{"norm_place": "pre", "positions": "rope", "bias": "none", "learning_rate": 0.00462, "lr_head": 0.0045}
Each number is 128 + 24 x the weight over its row's rms, rounded and kept within 0 to 255. Layers, rows and columns count from 0. Numbers have three digits each. The size before them is the row's rms in percent of the matrix's.

# layer 6 MLP down (transposed), 1280x320, rms 0.0537, rows 1158-1264, columns 0-63
105:098134133128136139130106127134128119104112110120137119145164111093097136148142116147192088135081130152163115106122115128168102168171124116141105109119129102139087157090137128152147114112105134
102:152113123134113166120136112108128129098131155110118154147152087097104114126114109127127101083158149159153113159144100106112099155112120157104157183142123108130171098153126141161121143144118128
100:108142142139134124139137072141140105125102118155116110150137125108103148127135110139127142194123148161116125121123120076108133165122144164106149120124144129162142132129156094126141108153166133
112:132119154102133147147095103124146165127173121123173122130121112133161090146135154131107121110151119121103162141144144106172149165137130133113119156137153115178169130109117103157085109096123146
100:135118097169165144128116106159121157178098130146161114120144111127161126124147093155139125100126114132131145115113143118128100122154133163135133117153120141167150102097126121131068088104151150
100:082131114103154113149103110163122130132178121140110145123119126109156192108166115121133123133149182115169132157127099111138087127122151152109153148115122125128135129114132115168115132163101135
106:141139131156108123159099105117144145140145105126130091117134151127068076110166119116141125089168142117145108119094146170096148142142123158120112142092086174132125105139081131097074123144086167
098:156137127159138106112150092123105094115097113125156121085169130144181078117097118170172107109153113138088146153120117118106110104120120154143170129142127160120140147074149131106141118122176080
105:112119124123169126105115121143122083120091150165138148106125116171124096119137147166150125105120150114118171161100134121085105068132129119133140138113144172090123155110120133116131128140105123
100:115079116148124116132164141100164151107176147110131159125134067121132126142137104088095118121152123125140124140145130139110092111111101171137126176150130105132094072174115139156094083093160136
099:091111114127121140163152122095166097165118132132120111130103122123148143101109132150088134167141143154126147181121164149111110158145082113134107135144183112126148122159114136113166152138110139
094:142152094129110125148103208122099115169122136116110150100139108116156139138075116149156155110097131126124152109128096111122130189132116099153101095124087100134123123129114118119105117120135113
106:148124113127134152102133124094104153148083144161108077109133109146128103106107148139118157118136101141137070124102146123131130111105094122156159135159126145133168135157111140121119105107111135
095:080115128102088133107096119122137144144127094114141130186142096135145118083094097070140192134141104113119170082142143131101113129131154151109138110159092144175122129092123146140115099134109186
105:116108132134158131113133129138131071172108143108085115145104126129140144123132133143136109115151077092143143123127136142139111167112114122102144151071120123184137086156085127083144152144162151
087:143160110132115116103107143164095094139117145123115123145115158110123108141117119142142148118150180088099162171115188153139122150104132119154149146115108112138164108105116136132146139114125128
111:125138116136130121108090119122102146157125131142103145113136140106114052138140108146138134121163117122156115158115119132111095153107117159160141167080089081118114114112085118110138139141126100
098:100119151139145079100086107083163119154108143157100093143095152122140165143116130107154110103113136134137164086150116138150101110111139122135126116107119092102118147146167148181155194187128113
101:088132133158108114132096120141148110187126120117170109138133155103144160092152090147122151115123117151125124048135122153130098119169148154102127141171139117165131142133184103146163146153084137
096:167112108138122162119131119102123125144120104111113114075135121078123164147132116109089116068122108109127130156084124146130139111140118139130170136116130131084124128157107107080166133165178138
099:118081111158147131130117168154150144140133119114157143128128138133143132129117167144097130151094141165123168123107114103163126101120133139141169126064137088189139125160160132149143163138120155
101:127103122129120124139167098119124079093113113139117133105080112106135148124152120167158136132130121145124138152099138186128114149164127107127177135153111120104161143153127113126138096152193099
096:140115173164154087164160118116146157123096106177142138166132105125129113125121143152133093129144161171160129159163165123155151151140102137119114086129111156127107158105107159140086148132118123
100:067136138143134112124106135165085173153147074135160068140113111128124145156144151121084129088119110129128097109109096124117091151109132114110130113130098130128166119111142123139122166144110172
099:156076142146107122147142119084129122110113158114101163082164101133144102096145116156154036105170144131131120116091143114149136129147091140144117153101107135127120119118134132098106127099106102
104:166114126139132144123112146095099112110138135144133147095114116126080130150135119139098136120113074119140123126150202180130105105135104129117153158119172157112155119146122152079087092126118153
089:145083077165113132144196103174121104140119139137109088148117122131110109122142113120112117135128111153140130122147126134119116109128117112113099117117117143157165137150145128180104121142116111
100:123100122161160125154141127110116139168187103151122121147119129168139046125117153169100105137128157148124065119109100130160156149114081115077127095094113112130109130127122118191143149134142111
102:095129118109137143153133109144150129134129147093138119106117182125121140139139131123087142155134150132117120086087113134152168136129166132102147117137121130114126154163113157154108125108121171
088:141156065149164166124099163135110092126093150152119119144151162103111120113116138174103136134133157107154112138107129150136152117118132115121110121100141150084156115102163117126111121100149114
122:096168141109134132123083101090109134113147092096151127147150122133112155086099139118139108099116112147142155134142121104180114130098128150164132103139120103151113159145152167117139153105080106
107:122118138132139103085121117135131149078128110152138116111083138122152143128096121134138098094134091131096156168161119140108112113113127125102149142112127113097087100116124093161118146186115117
103:105144113121117130101139121146170143166136146143084129158132143133111107143159124126126068133148133134141175135172111081114151148157139108067116145133141089155106143136150100143143136109112106
105:111124140139180128154108123155129143186154137128141096153133114123162106158110112129124134156164119156132124129137134132128135114117162117133116097086153090125081144101146091171140123113117181
097:179109125145120137160165130118135128109111089109173148113135123130077126125125181107113084169105112140166145159121148179126141129106127155152133163163129160135150099125128121160142084151115108
093:142144092154139145110123142099118089128170113159114138134154146148104148124134072110103127117172102147073166167118143161135129124117119142140121106085136126143121099137105114130147081129120142
093:139176103119150160079091133171105096116135120115138114137141131106093148122101137102185100133090119121130140146157091145131124154098155114155115115112144143142143101131170151119074143151202150
094:184128126141176125153103103169112165149123121156075131108090097123093136111144124158138127134137105109135140117179153161176128152137121078114072121122114133153119196138107114089140158121129096
101:074104099131088137102141180093144081108130138127105165124137126108123121105095154141146116151191122145161125151111145131140133098132095087160112088118122164151084094138119112122111147130153123
101:131111133170137132135081153093112156145102124154137130164147148123106093144130124131171167139119099152126068124165125147124130151177133088121109145124092158168125148151108148175170071141110134
103:142100132153147145122177136128106138136110138123136125139101095149137105079161120110133128106161150127104143098122180146112093131141067129163120124099149149132104100140096128105162166089158098
099:124131114117126149131090128107103155127140113113149079115122137120133119125103135121121127119156137141111142099137077131108140146140086174114115126149081124145177129105108120127145118111094127
104:126130141111155141127093103093139129074070150097122166150164119097136114141153122139153147142158158120191152092147152155173098079093087140156113117096112123100165139134130121134169134112143143
094:158092135158136142118152106143109107149099090143122109086136135146141087141155159150163127118117121136127148153098144127128107136149121083126105091110114127121078154071185154186135154147158110
092:098110125166179111135084137157129087122101144116105156139111110118139121087133142121092153079111136151101132163094115101075144129158125127147123167112162134130145133099114135150121148094143127
102:107121152145131124151142124151133127161108186167161099130134132127161164126131088117133116083138133160157121147116137123153143158144175116150087167095147103165126119158153106114118135164125137
106:136137124122143135132074154175147122114164086112162169116130111131148122145139123148153133123094150137134150136185111125153116107139134127127105121151125143145144095119104108123085116138139098
096:098131103129098178084138141116124092097147145152133152096146133118144165135132113101140118111115040126135163141133143143112142104114118125085138137101130140120069091128142145132140130175136176
105:147156111109119156141078080107159177136124103117142125144130130093116135120150103122166131100151107100156164123098164103140124169100109097097161136130103131117103142147126117119114150105088125
104:114146147139132115102128091082112132120107125142119145110135082113122142127139152111118127116165137120161137144130093126153110135148164089145156099123155100074125180139112098189162137089132157
092:134119089142082093141104124114170175148096101109120148095112108126140104160129099148141081125132152104119163141136125128130148154167131162107135077115135137090103094128140121113151143122160150
102:238154123142146140086152154121087072118128168115123120161149151137172110174100118099130145151122098152114088149150126126109120115138182130114133079128143133115149176158155151132097152133117160
099:143109120155144127112157120108144100131126124079115126138083155100131099158138156165159155082116158121156153122148158113144107136104159062124098137155092124140132153116124149120125127169116173
092:152106128128171117102115123138107099100135146096158136094161105117104116149111130149155110153134118127148113110116119087148128102122121124124135122095076095100106133099145156170131169129127141
087:087078130199216091154136150166163134136122100114147113108154134143146146167155066105116128128100126116161147117103144100123093123140131095136098132116099108133098151143161112121139161153112117
108:141117129153141118132181118140113155147123134094176092158128130123127150126160130139094113148137153144104113149117149125165146147079128159118181115147093170129120066151136112168126125147140134
093:130072127168125114126136114188158133107135103107170110136123164149138119151096134185142102145130096126127138125137148162128155096138143109129102124068102098128091132118122148146120164115133168
106:157151110169172094124118081152128140160157139105114147171103098155139087140154136105094110168171122098139135109163116133142138133172128129126095124120150139166127073178101140155122134084138127
091:088090101183146175145116141106104119144114136096162121100112180168123121103126084121074149142137142141117115176114117135163183153144107196149105122140132145129115133155187153149132127131118137
110:110110099125105131072166114138126137138143118153164133127163133098131143120186156134128099166100160152107096147096158144120148134189098094159130114108102148145154151128118105143152126169116097
094:164131110132118117098096131118145115092125153127123135123153146151131094111128123108155115147126100110096178125100089135134117125108156081106145094149147115095105106082143088156104135127138102
106:119113107100131130122099132118150116151098126133139126063133123178129147091123116153146046146109115164147119155113150104116125181121121112132132083131158129096105132141151141092144130125110147
101:108157110138108138136152133126110104137158116096120118149112115123121140165100090155125157177184146140144119130116104113100117152088098154088150184154085111125122147100116150159105120167108193
094:139181119095097153102126161076132134134129106143122109113087137152135131094126107136124130122098133106142158125143133124157112148120091092148120126159119138164119130102093116118136144170105130
098:128142091132153170072197186129116076138129144089126118143133101148130146098121090144127128130120109129110168127127134135143088187143116103177106115133094099149156134122131109127140114159142150
102:128133102145159144106160125140111130123110114143107115164132092100083155096149163108173155105144160113141113152176128124164163104097163091121098112137143151135130168156153105102140141158116138
104:149138119140083105115099130118125087124147166165148134118123107150156097139161143101112104091149142143110121076111135142143125146149111157084135111105160152154108075127134145145118112102118134
100:159122144125143149136146072141136148097172098125137114120120137123134130139112080105101122125131116146141141171108097113136141136108085103136127193164176164136162101146151137141074128112154123
103:094117139155161160152122167138153137169128124136149138106106178113172123112178143135110113128103118148117141104126092154145180126104138147142105088104119151143120127095151090141128098135136100
107:133127149132108095127143158155140140186137123116117109119170130141136137116151131134107077128080145140130147122127129097149175135127120113106177124122115148115140128100147122103111119091085172
108:103167170104112136108127135135125131085175082161112115148134135115098076147114115158145071118172124140122125153154132106058109102161147133064123130125111120073146085107125137143139098099165134
104:130108113136131153146136159145138118125129151102116149085126145104058144123093110168140075130175100163110125124094127114129150105110147147136105110098126090089129147128102156165167154153147162
110:128141134126114144148134107086117129104139146153143123071150090128132113135144161136124104113152111105160132142125115143134142144125128110115144133143154146114142118082079140075179126149154066
103:146130132125112096140134092124124140157171140162161127150145081147103121118135130099150189159158087137092125114109126129090143119093171145104138107138138110143090118114116116119114107128099153
106:137118104147144125096109135161141133134132141138138096148192119140147166156127144120141124134109129118163118116169098104146087157102101115117133161110132100144137147100154155122114141133056106
098:128093143165164092123154176139131124096106127137163152110111111111169121148130066124124123146108138129142109127140093121140116169116118144108124122210177125102097119129132126131114135115137140
101:119141148153113146172160062099124115108111137139117118109125100140150129146127114109151121106145096113150137097162125153140112114145168153112132150124114137143117134097166104153142127118129124
100:106121138125132145114114166140150120074109147159127143107086155134097150132105146116146123121158118150155096150110132171134110134147095163130138177146123128103170124102169111092177132094163103
106:098118128133138137142142106118099126163143071148149143126136105085076162112118142108115117125197142132135131107120176192128143160118078166158106159088132116148118133130115147146097162151099112
101:125135121127118155076102144109116147139123147159197117160074143123116183093119154135066113130131138203081132116120126126129129140123146077128139150066107165113102153119109112127155084150117127
096:124156078143116161103155139119113099116162142103157126104139141124069137125093096110111072140118147169111140146063111165164131115145104146098152137141134157108157125145158110133113111138104118
103:081141116128155136121121176146116118129152120151133184112127124164122153181104169116137081128127126155124141159112086133170100170113143102108102115156155116123131131128140104161146155125126105
107:091126090116151128167102157150135067104134134112134097133121132120120104112124141173119155146147173122134157130122172128140116172112134126131118107144128158122168145128086130134115104114110117
102:161137125090097135079101138077096079148122168127141114121092162129144143110100119141105114111119159103121106127144108130130176101117144137143152123091156129115158167121097049143141119164082097
095:114159080160117172090146123161070107116154144166148170116112144102126153143105124113119099162097156094127105119103106117146130094098126127116098109143097100099089088114125104148124130130174147
106:172111128171168146130193093142130136113117132169157116111165177173122125128086103173131169165070071126112170096088164120141092118104181138109168127144153114163137118121125134124170128116101154
096:118127131154134152127147134081100121167128104141097127139148126171150143137077122072124118117169136163122194126136113136153153149157148142099138163124146112115115157126155146121110130115132120
094:169133110123149137072141115146121096156116162139098113121149125141103154155113136103132088162138157119163134120136125141156080139125128137132181110123102131171136137103099161133125132163104148
114:121173129114099142113133151110101137134125104168131169146156157154137143133129100161146107112200132123086096152197113136121145152133145105178159120132172148145118167120107140129119114074144167
112:104120129148095155120146125106105130120168104117156091142152173123175173110101106102142136158116120104130130134114120119112110093138124160114127126120141099118169091123111180119109087143117098
093:143121135163146119139121131142134130181111133186061153132109129128167126161157145116153104088109124131178131146143113159123118143149123132173112096143147109115096131158095083158099129149129114
096:109110104133106159122138162072133115089117109096137122142088138121097130096137131137132089128142116149156129160100128130161097143141111107161109118120136117172122116134146083139157143124195114
112:165129135148157161143135100108087124139140135148107144112152184135098133175165143151056131149110153146152076141139106117142123162152135128136149126114106120106155126093116145145102096071158122
091:127153122107117146075077178148115120180136138173176133165167133135145103137122174139118133151082189127138085120112145162133154142118159097184146097106111119129137124101117111120120097118109137
107:090167088121123151113120164136116134122122164088132150140150083128126116115165138177167152138117125117152139083158124124120141130127118131144140097109142118157067100153084084109101134166118129
107:146110110151129149159146089115109122086151102121129088107147133112139157152116168168104143099115146109113128148132118154093066135103168137166142141130181175096147153095137107151119104127093150
095:127055111187161090129143116131173160126135129133123115099141127153104115123125125172164145160131165151128135113145113101120129150138159155122110141166088122121148156092134147132116138068125144
100:138111127133108149153152100190134131124140119116122151132104113164173096140148151161146146146099092103112142139146109121123105162098113077147091132124139139091165133122120127119145186136139138
106:131115146131108117125135097150119184144169144157139073139108136095162110129129121168159099178122121122175102145036108116153131140108120131053110137162129102186110131087131143135138154184135096
096:150116126122138125134108120148103104175120155156149126155120094109099074165115134127136099149137144108155086098098146091113124142111120104118109118095129130121107118133112094098136119129108111
111:086108150124102129119076181105111117158137130106137141179126129112112117181162077158116144103128140164186125136132107099133121148152158116081104127100150132159100100160146140165148134154062156
099:143130132115112141113115132076098141160139142144154127114127124098162138179142111123114143135132167129108120155105143109137093108120146105117147143137132095091146132137110092180151127131159144
101:129131108155126138134156107102129134085137135131137089069124113149115156126126156149102206161124120104106133120088124112112109102118120147152099097131182130103160159121157136136117101155133115
098:070137099117116159131136087089149105138144157146140166159135123134132099126152130146109151129115095108142119148136131108179094113125115100147119104080125062129107074131159121165098099111127077
107:118138152146129144148116127118165156139149169156113113110110134126136100106140225203126122157094091156119129174124129109105139113107103141081161107147142138120122156083106103146135121149125071
093:137121124140135105158148111168146117195128109135125135135138128119128143168177099132150122107146161095131167184076139158146114138108115145138108130128174123133114115133086117152148137131104140
099:147157143147132080135099106083129140163112121142154108171138149146084143085180081155152140116103123129142166140153141120119141152155132123093076084172111089119112122136098117102076144135099120
# layer 6 MLP up, 1280x320, rms 0.0537, rows 1159-1265, columns 0-63
100:124107166122141093124140117113114082118126149108150150136127154133164108129133116109115135105110140148082169114109174136140177102140177164108155169135129127112147103144118162123136159115172139
101:156134153129134088115137139113066095154102097147168133129159136112130089137161134140158136085116127113117102089186129184139148108156184104103143109140136201122141103107143131146146156145123137
117:122155140128123132131105105125177154114134115169093136111114165142114120161090142109091132128168152100122150216080142140143149118165099124063158142104136163139116129117130113136137084111172088
101:114131121119166087115119147104125106149124140119099132156175139104150142158136128099172141100129097160175194135154113163132166138150113144152103153096134106145079128133165114125118085116130142
100:127138108131120113142114138196115122132121130121182127148093090106087147122139083129105115131113135071122114101148109172116105133112156119098094089136082145086107167133157141131121192171170111
107:110126112122134084071155143148080131144109166119166130112111102129104114135138141122078115120081181111108115158134139123160126131123146152127161111118170163130148149166116091120118144146156100
102:127174135111111118110126116132160128136097100173119124116124161094158125117157146092149152106106120118178123138119134147160130113106115119162124120121141101139136128131132155121129142117098137
103:112108133110157108142119097103141132127122116152103146151067138105129124126110100137142103093110117143161136147198154150117163117174103114155159124132104152111104122126155172098124147107130114
100:170142143133136127130121129127137104121100124116130131196150143127114146113106135140128191121091122106138099121160122126082146123151204095128141131155096157171119106140102141096128131125134155
099:143179129126078138107117137198136100163122104152128119149136112133131100161102139111140162150092122105113141135135109109127132135145113118154144152160106089118111128115120152119103136141132088
091:191135119101112110122125149112108105118115102123135093133082123130095120108113114145133122092155136128133118111114127116123141155125138141115160139178111158130153136124104132118118081101153145
106:108115136107105082128138157097152130165127096113177143168089083163148163151151075110097138057139147144104110173104137109124134138149127177087116160147130130149082121094123120124068104113158138
094:166141119109127094136092084075149096133079144123129153170095100133105194120160104105137122076140126129156119156116142137126137116113160112112124103147173132140102135135183118129158068103142123
104:104129155109133124167119089149125155090088108089129135102098157126150120128103081126141114094111122075169147095131100144104108117118159129145115163154143110176119126130094137169142138103166123
086:195150109117109132109174124104105088108121138143116145129096132149118172158155111109114148127139128146117177140138158158166122161141145104114159090123130131201118118147158101129104146118111133
107:125169146117137122130146135167135138124061148142141087131132126156116092105105125139137143145088151143137063155110097154107144092106137127124100096090135183133105194111143122120135097176127103
103:146121135123112129139154097136113126095136146127070124170080173143131123125137109099147140109155110156125137188128111152107128153118145094169130183116116099128074092114105079147121127142183183
100:100139108102119126117146088133150153137138132141171116155112080147063162109141093110106172140145127153167124165128118132135137119105150128121167144134112085190103102138126122070138101111113111
094:136136130122134107158177156105094157144155068142085127126143128141140150155120111135111169114114144085140167135122118162122137124165152116099072129113149102084128082111168104098140129148146157
099:159159129127139115129177128140082093153132114104117142137138115078154134127127112107115124174142079120136138051158177118123105104149221097142164151126155127172127123140128144128115128113145115
100:141164118125168135131051108139127134102102083090138111101136170125137202114132103117137123122100138123077075109127110200129148126162129116145122068126143170136112158103107114096092116155148094
097:134137111110129135126144160161104061123121064153124099098143110133145131097103119121129136155108082098101124135100130096095131111105158117119127155112117128158132119137115132108105136134143159
104:167128160127116100122150094145121109102109169141117143147074124114157143084106107119164150102156118089153152122121125143128126148163093091142141130144099116144112126100135153108157157147137132
097:106122128122142140152131154170160115146094151116078087105103138102111090143151107101094159129134160120138111144132113106133118153140156084140119124180091110102105097116092157090125145117142102
103:163113121112113125106147148158137132166084079183163160118128132111107126136180135141095144173115117107103124130132149135103150113084170113112126104150121161094140111085105077134113136143157094
091:142128137135148121160126121102141142114125157120109179120082116126146152124168115108107116108098116104183075131170147134128150122135103108121123111164101130115116139139103133121125148109181108
099:145119109124155101137087122110137113155154093113151099169127132104160099151158136113190120109149116133124149158172115169152158115138138141130129125132111167105116130089152139098082106156116117
106:118157185117102087130119114149105172129119139154150128131151141160109126085101112111143129123129136113118114143169114169129135154146122133120132096137063160096088162137079149143109119089103107
088:129122136127110114142185106104129140086122174118132126113103118101141136133148108134122108149126145126143090132139127183144155112167113109152125164154137171141144097116128112096122080104141117
130:128135125112103116107117100135110146128146088119148104133131074128096150110133118078130135115126148068137129085106166148077147116122152120088129110128100120123148156133171142138130091122142133
108:141179101103152135124136110126106110119136148132125107146117097128072139126104055114157142152181127154166102148140126118133137122139134112165148139120117136130116128124117115100104156192159141
110:163129136118130105160109087079131122162133125163160161117129108145079157154156136130131141113119114122187116106170117140134175114127126088115134149183110088113132142129170090132100101131143127
107:117129151123120156141098178153137134148103139131126148173093078127138137180137114120118126163106095098131126094144156126090127152129127105089143129165144116133153169123135110131090109146180131
099:138155162121160111128132138182106121143129102134157113153140115140118189171086076149090126147135168163145146096170163122143123122145140134122132140137158113143136166098157093115140120159110159
092:103120133125162056110112091106118110100132150121144160154105155108141171091171117111133110141101155117145096099182168128134140087124116129151158129146105134142141124109097125122116143138152118
088:135135108103099102134161094068140113106117168091128135119095139074076137115133098090104127111148110154161126120136083142132110125138154136145099110155124134123134120151135082085106128105121131
092:147107118119084117145153131160126126120140140118064133106167104099110123149106121087139124125136106122098161099170123145068143117128108119097155122120103121134150118114147113101125112119121121
102:174152122110148144125112092096122105101062147128126132150111136097092129112106126129084136126097148114143126139143146124118149115144115102105121101147125169134081127123147162153093100151140112
098:091145127080054113098128115119127104125070149112129150107092101102147130123123117119124139121134169097162122174106122150155122172146148119069136150142154117143132103118121078108125147146146165
103:129120169119114118127138136126141101138129102134106090095138137084149128143086110087145096098120113103126161135136110154098134135125150150151116110196168129118136141085138094146158089162112136
098:130109140122144115115090095111114111072134138137097149133093148120110139114147081148132131086101141145153116109126123109159168131124115086123131112092129087144126158108149126129141087108162127
108:120134135119154141133125117125163149125109176082089139097124122112115146142124107138158151157116098140120156138134124109138108125159130126126112068133085153140082127122101141117109142102175104
093:118128149112127120084150166131118110126093102142148114120092149103137120149092138117109122119126118115155094133118106131119140123139132123104161126158124102107115112098178134157154140096129115
091:122136139135147116139130118123133191111129139096150121145119161102107107125096076137143101115111097076146135124177124102176138091121141117109137125132085117136163086176145146067050153091132092
100:120160132115124100129129086120081158133074153135148114175113109128087103121116123153133167117166146116094137105132115109132100121124137118123141120141080162119142154153096127166109155144126131
104:124144132113151152143116121138147131144123097098113156122097124118157175102160171129153155113103177101123137156120077132129138135111103166112173077160100151089111162110138133110116130139093183
097:116150106104113159116121149115135091136119136163102092135150143104087132161116144138164137176143125100101168143196142172123135127132148102112103108123112117163130186165147122133141100143151162
105:097131131089106083132122096118117159119140122138120138141097115102123125133115094140109153092156119169115135120161149141115148156086159168083126184175111123161126128118146131138104120125125161
102:149126108127082100120114110094127132093108142127174111132097090109135099168178142104117133096170123128130110135115110148095165124147145149102142129151146112125123092111124136137146132115134173
091:147113124136136102161164152151143117102118136105106140140136073081102117122121115120097132087117162115153143152154119156082126158100151095116149079171111148113121098117131085129103089108162145
107:132210153130138086050150157132122152130134127168175119116144113147113120164172085139131098164116110094141152146132135089097133121150118146098174168143113110133096129107152145131094146138108176
099:112115128133127099142133135159134114127119160146128112145147113098158104138113157099151149141170123146149149132086096137151205118110153106110103149133109110106157126103124111114149118183122127
095:122151111123151149058132117132096131146112123127095081128146117100162164097077113134130154148122136114114116126084111123123124135117096076143157145142123144135143133114115136144175130147136142
091:157093143125141113092145123157151166148129158132151091164154128083125153114098154166160120143125125120093069120112133138124127117116130146152108155125138146125130101157097111114155122164163097
109:165143146111128097141150175090153087139106119161157126154150130095136157092092136100172098139114118104126140150139103145107147127149146122076135115099098183118063057111166121147165184138181136
094:133120096102110149125104137144107134138125128133097121141123103161128096123158137108169136141121113143128102086189109121131151133153107126137104139137127064141133123139124146121144157134120157
107:121130129108100098107102127096178161128112140136106104112080068123133129105097132097137162123113168103145152096168150147147150147187115121116113120115152111138114135157141134129125123117183088
085:143179135076076130112128119150110132127164143138141141122150131119098109124127108150094105162118100096131147170110094151140114160124105171078120144126114102157141161147148120147123120098122136
108:108196158110068176076116159161141165133110129153116093146164074130109148143109146141138125147092112122146148117139147146149112133100147113113097134130158113142100149089168123142162115145123150
088:114089129117156138112133112166100144153129164137128102129124118161121126117111132131148154133137075086142152117125092120143141062115158106121172162137094142091130124128105150115144128161147137
102:106169118105077110089109109139117131104091096111109099131133124126136138138150114115156118105145140148146142133101143161146173115121130154095135094117133099115129149107133109101144107148122126
102:154157140118132110126141126168157115128097107150129137145153136116133150141154114081125118126128133096097149120120139157116139102100101145130093133136141083140134109135123110137134101141144140
090:157159108104096126115125165105133108124097141153149133151140145159160117168095107108135128139134146115148121093133139177101125151145169141148125115144130182139143124106094115086116131132126131
098:136130130101104129119154132159128142105093138134142092109150142054143138153140135076176154130150093107110155097134143177103146160121164108120115088107141165126140085134150108103146139099132125
100:151148141122102124135121127132146147098146112155122141115132117147122119133158095141118138135105139111151187145134092110081122134111140140111191201127106114146134117120132135111098117109135127
102:192132100139157105180119126148125100173135144119097083151115138100145136137155142115152163098111132095117118105172125125092169111155141097133155111129137144132137106123095165086100118150152113
097:105138136139092132141091158146141117113108085150128170113095154163156115140154109110114129064149107122102118148137121143132158069146113113134157125104115147139066069179094122131140091154131136
103:115149111109109111117086105136159154127135128086127135111141116146144104120084147159141119158106123109137121126118120122149149147147125103069104131145139136118135134130148117103151100096143135
107:108133114114109139063108133162154127110069130089139147097099118116132111127093133154126117164055099095093143135124119101079119119182081085127135167153143141132092097124182141100117156119137113
111:131126118121134139138202156149081140149114134164115139115091132114094152111135098104137134119120135051101123125103123124153111126139185134094148093154112110089127136085127159088122111153194158
101:100179134109117129087135130151109125113145094112116130140119155092123165137131103132138155157174140123134120089098136109130122109112132090131116095110096114059139101099107175118109117141138141
107:159176137118106119131076116144129115120111098147147156163137150123087159147131140162152160107105128119115092125140140101101123152141168129147127118118138152108148108114099112167074125110112091
101:148152097114111099122172137170083113129142123134162080137126095148158108159100050166156135174136124115113110127159167146105121090126092110147172142127124118125118100140142106108080126119155157
106:171148122102093104095101111136143132156102124124139123155143096150138131112157129106146136147099139094137124124142189103094113103132138132115127126115149185105119119115116181101127126133126109
101:094142164109133140131118164117125144149108107127107127113145133149144168114122141129127160124153190147072120134174120151124124106143096132184117119094113115161068141106098080140139109115125127
104:162120115128128083114132136191111115149142160159143093175110076135123140168129072144109179169136091120099137116180135135101105120088128140172126112105128157177096123126111116080118098140104162
101:116149122117088109121175079174077137107156121120139118152094102156122129107074113139132137128169131109180121129102153165141134122097149091153127152116096154124145121091137131119107115118098131
110:135112133112086116102127103130107156147161094124154125130129165111126145116080124108106169108139166102140127076156168150080117156079100123125112146209111110138112102117146126164141101111098154
098:154147118129156115110083127119117125107112123182123144140098108108142161141159136143168144125106151109137159123160156100135133097117140083166146074191141117099091153114159139133104164125137069
094:172157162116132073170141128126124136092145121085121107144114122151138095085113124099121119149105151124081154129144158153129167127148155135119144137126105114132100152107126147141129107100188132
105:148130143101084122123173078113143159192154140131132101140131125155106096110105087119042113071093121148154148150136137116117122152129153122094167115155081100143137148086134103134134107124141108
110:116111161109153115137116089141106132114105132125114121127149104101151087159115130089149124156139122123122118132177107160108130140114114104098133147123091150143138109150106158118176118162089115
101:098137145122140119105100137116171193155100149147133161111101076110139177130147128152105150087107140106103108106119125103134130099135172148130154089164132134131105101147119117122121105126176130
089:113176122068083114090153163084128137128096144142129103154132153111123163149107112130158151135098113142140127110095131131161113093132112149138144152126093099150127119130143167130137124132100140
109:109122131121112134155116166161095141117117127144191138180077061144141145150123086153154183148154125125132130161159141164108116100153123104123139104152128158182084161084121110131133125103099164
094:182144126117158114137127081120133120124137107142108115127127120114163158137137114158068119147102114142096135148119145134098139131109149136123110120170131125119141121096078110141140117167133092
094:132120128107100097153141147130179098089105160118101158116130136155120066116082113095086150149127119121157120141129142131114127144128100134135150138141120182123132112119113163136089147114138082
114:136137123117126138085078167112106107105095098122168114166149121101139149142117073104137091167136117097095122114118112174069187097134165108113145121123140157131126089109130128148104135145159103
113:171135126126150120132097147129112153126127122099132111195121136134100147146117088105123199092104136104152119149114152143137137111141169137140125100196084134107139140146089084152119132158143137
095:103115108109123144111125148111113127094139134135168104120127130115089128094085133092091112160154127137143073077104141126118136099103152086129135157099119117134156115105117137102110121108119128
096:135130119110120107121141134197099112165137125148082125112122123101112121155110168141121139133102098149131177093113115116143129129088156100119168127104094061157105166165138150134136131144117150
114:101126149110106118122099156107122123161061100114148129173184148141087205102093116131084117145094090121157096149153147160113160151131164151122120084124155129160127101074159127135139156125082130
089:093140106132062141121066158108117078106088120159115162135112122135133133135152146098164131130137144117147124106127107104169081098123130113147098056136155113137139124118117104134109115116138098
114:135147147107124119139088127110132127096078127127119145096171109100140114124125144154154189160109149158190125134127158107110125102105119123144152125128112129107109144106171133143127171146110102
106:150153145121105106132141131162139128151096149167162142149115113142109149126103074102147112121153133113115140122132090161113221092140138133098132117086103150131149152125144121128132148092140083
098:136090114127148098136144098160150142158088110122143087133113128144142135123113147121148127122086151141175126128134085119139146146135149142154081129141120093110080158135147095101115139147127100
098:115120147121128116104171088125101139130130091124140103168102133113163132154154135149089132092127115123179141131169118117146123133114151134148100096197163066132135109107147127147161071185107101
105:144170143111134112130120148106136118127121149183155097143091172116113101122109128149131141093120101132123099128119148119099119099136144135087091142157078144127111126107130144151142118177144079
096:171122125118122133144147094107108085114129113119105155138116106115145151099134114118108161143152128138122120135150123106124127144145127156125168179155139135154132087131100138147088111100130145
114:114164144109099135094145135115128135119129104132157096168113127096113126158119138107131176116138155087097131153126109128136189163140147136074156151128140144162125102137096139125163127148105103
094:172133121130166118140156098144117127130138134160107153131147152119174171152145144087125126125156125126111138116120134163078130109152140128094149123177147125181108158076123128132132090153152098
099:134156163114115107109089099119111101149109143155102136099087170154150090144156114123104151085104177167117181116118126114156113127138091094154145128160162090124139129105117133134101090115126122
095:110106100101150147111107149145090079083128138160101138095122107131142189133158129124124148102138073131142179135098149113139153113093122119070169113122083112111085083103168158165145126118165095
108:127129172129108124111147129162173117139130140126092133155128104110116144144117120131124137129134099144127155157155133102079127133129135147137140154172165108100123169144135116108132087146181128
092:115129105125151115112161100103111111122076137149084140171068138141145078150136108091139135131092109129135103147102150118103136091100099132065123159162141082152144168078084135151135180147136104
103:125112142131105111156132151112108103089150096163125133146151120176144144114158097121125166151149074151134068176158111178097153125109108129124170140146142085096124122138159096122091121134155138
105:079121113106148099111085121125109113104120117097172139155106115121147146142140103132125136080122105156124138140125133167136126135138102093170146127145119114109116110097082086149089145118114140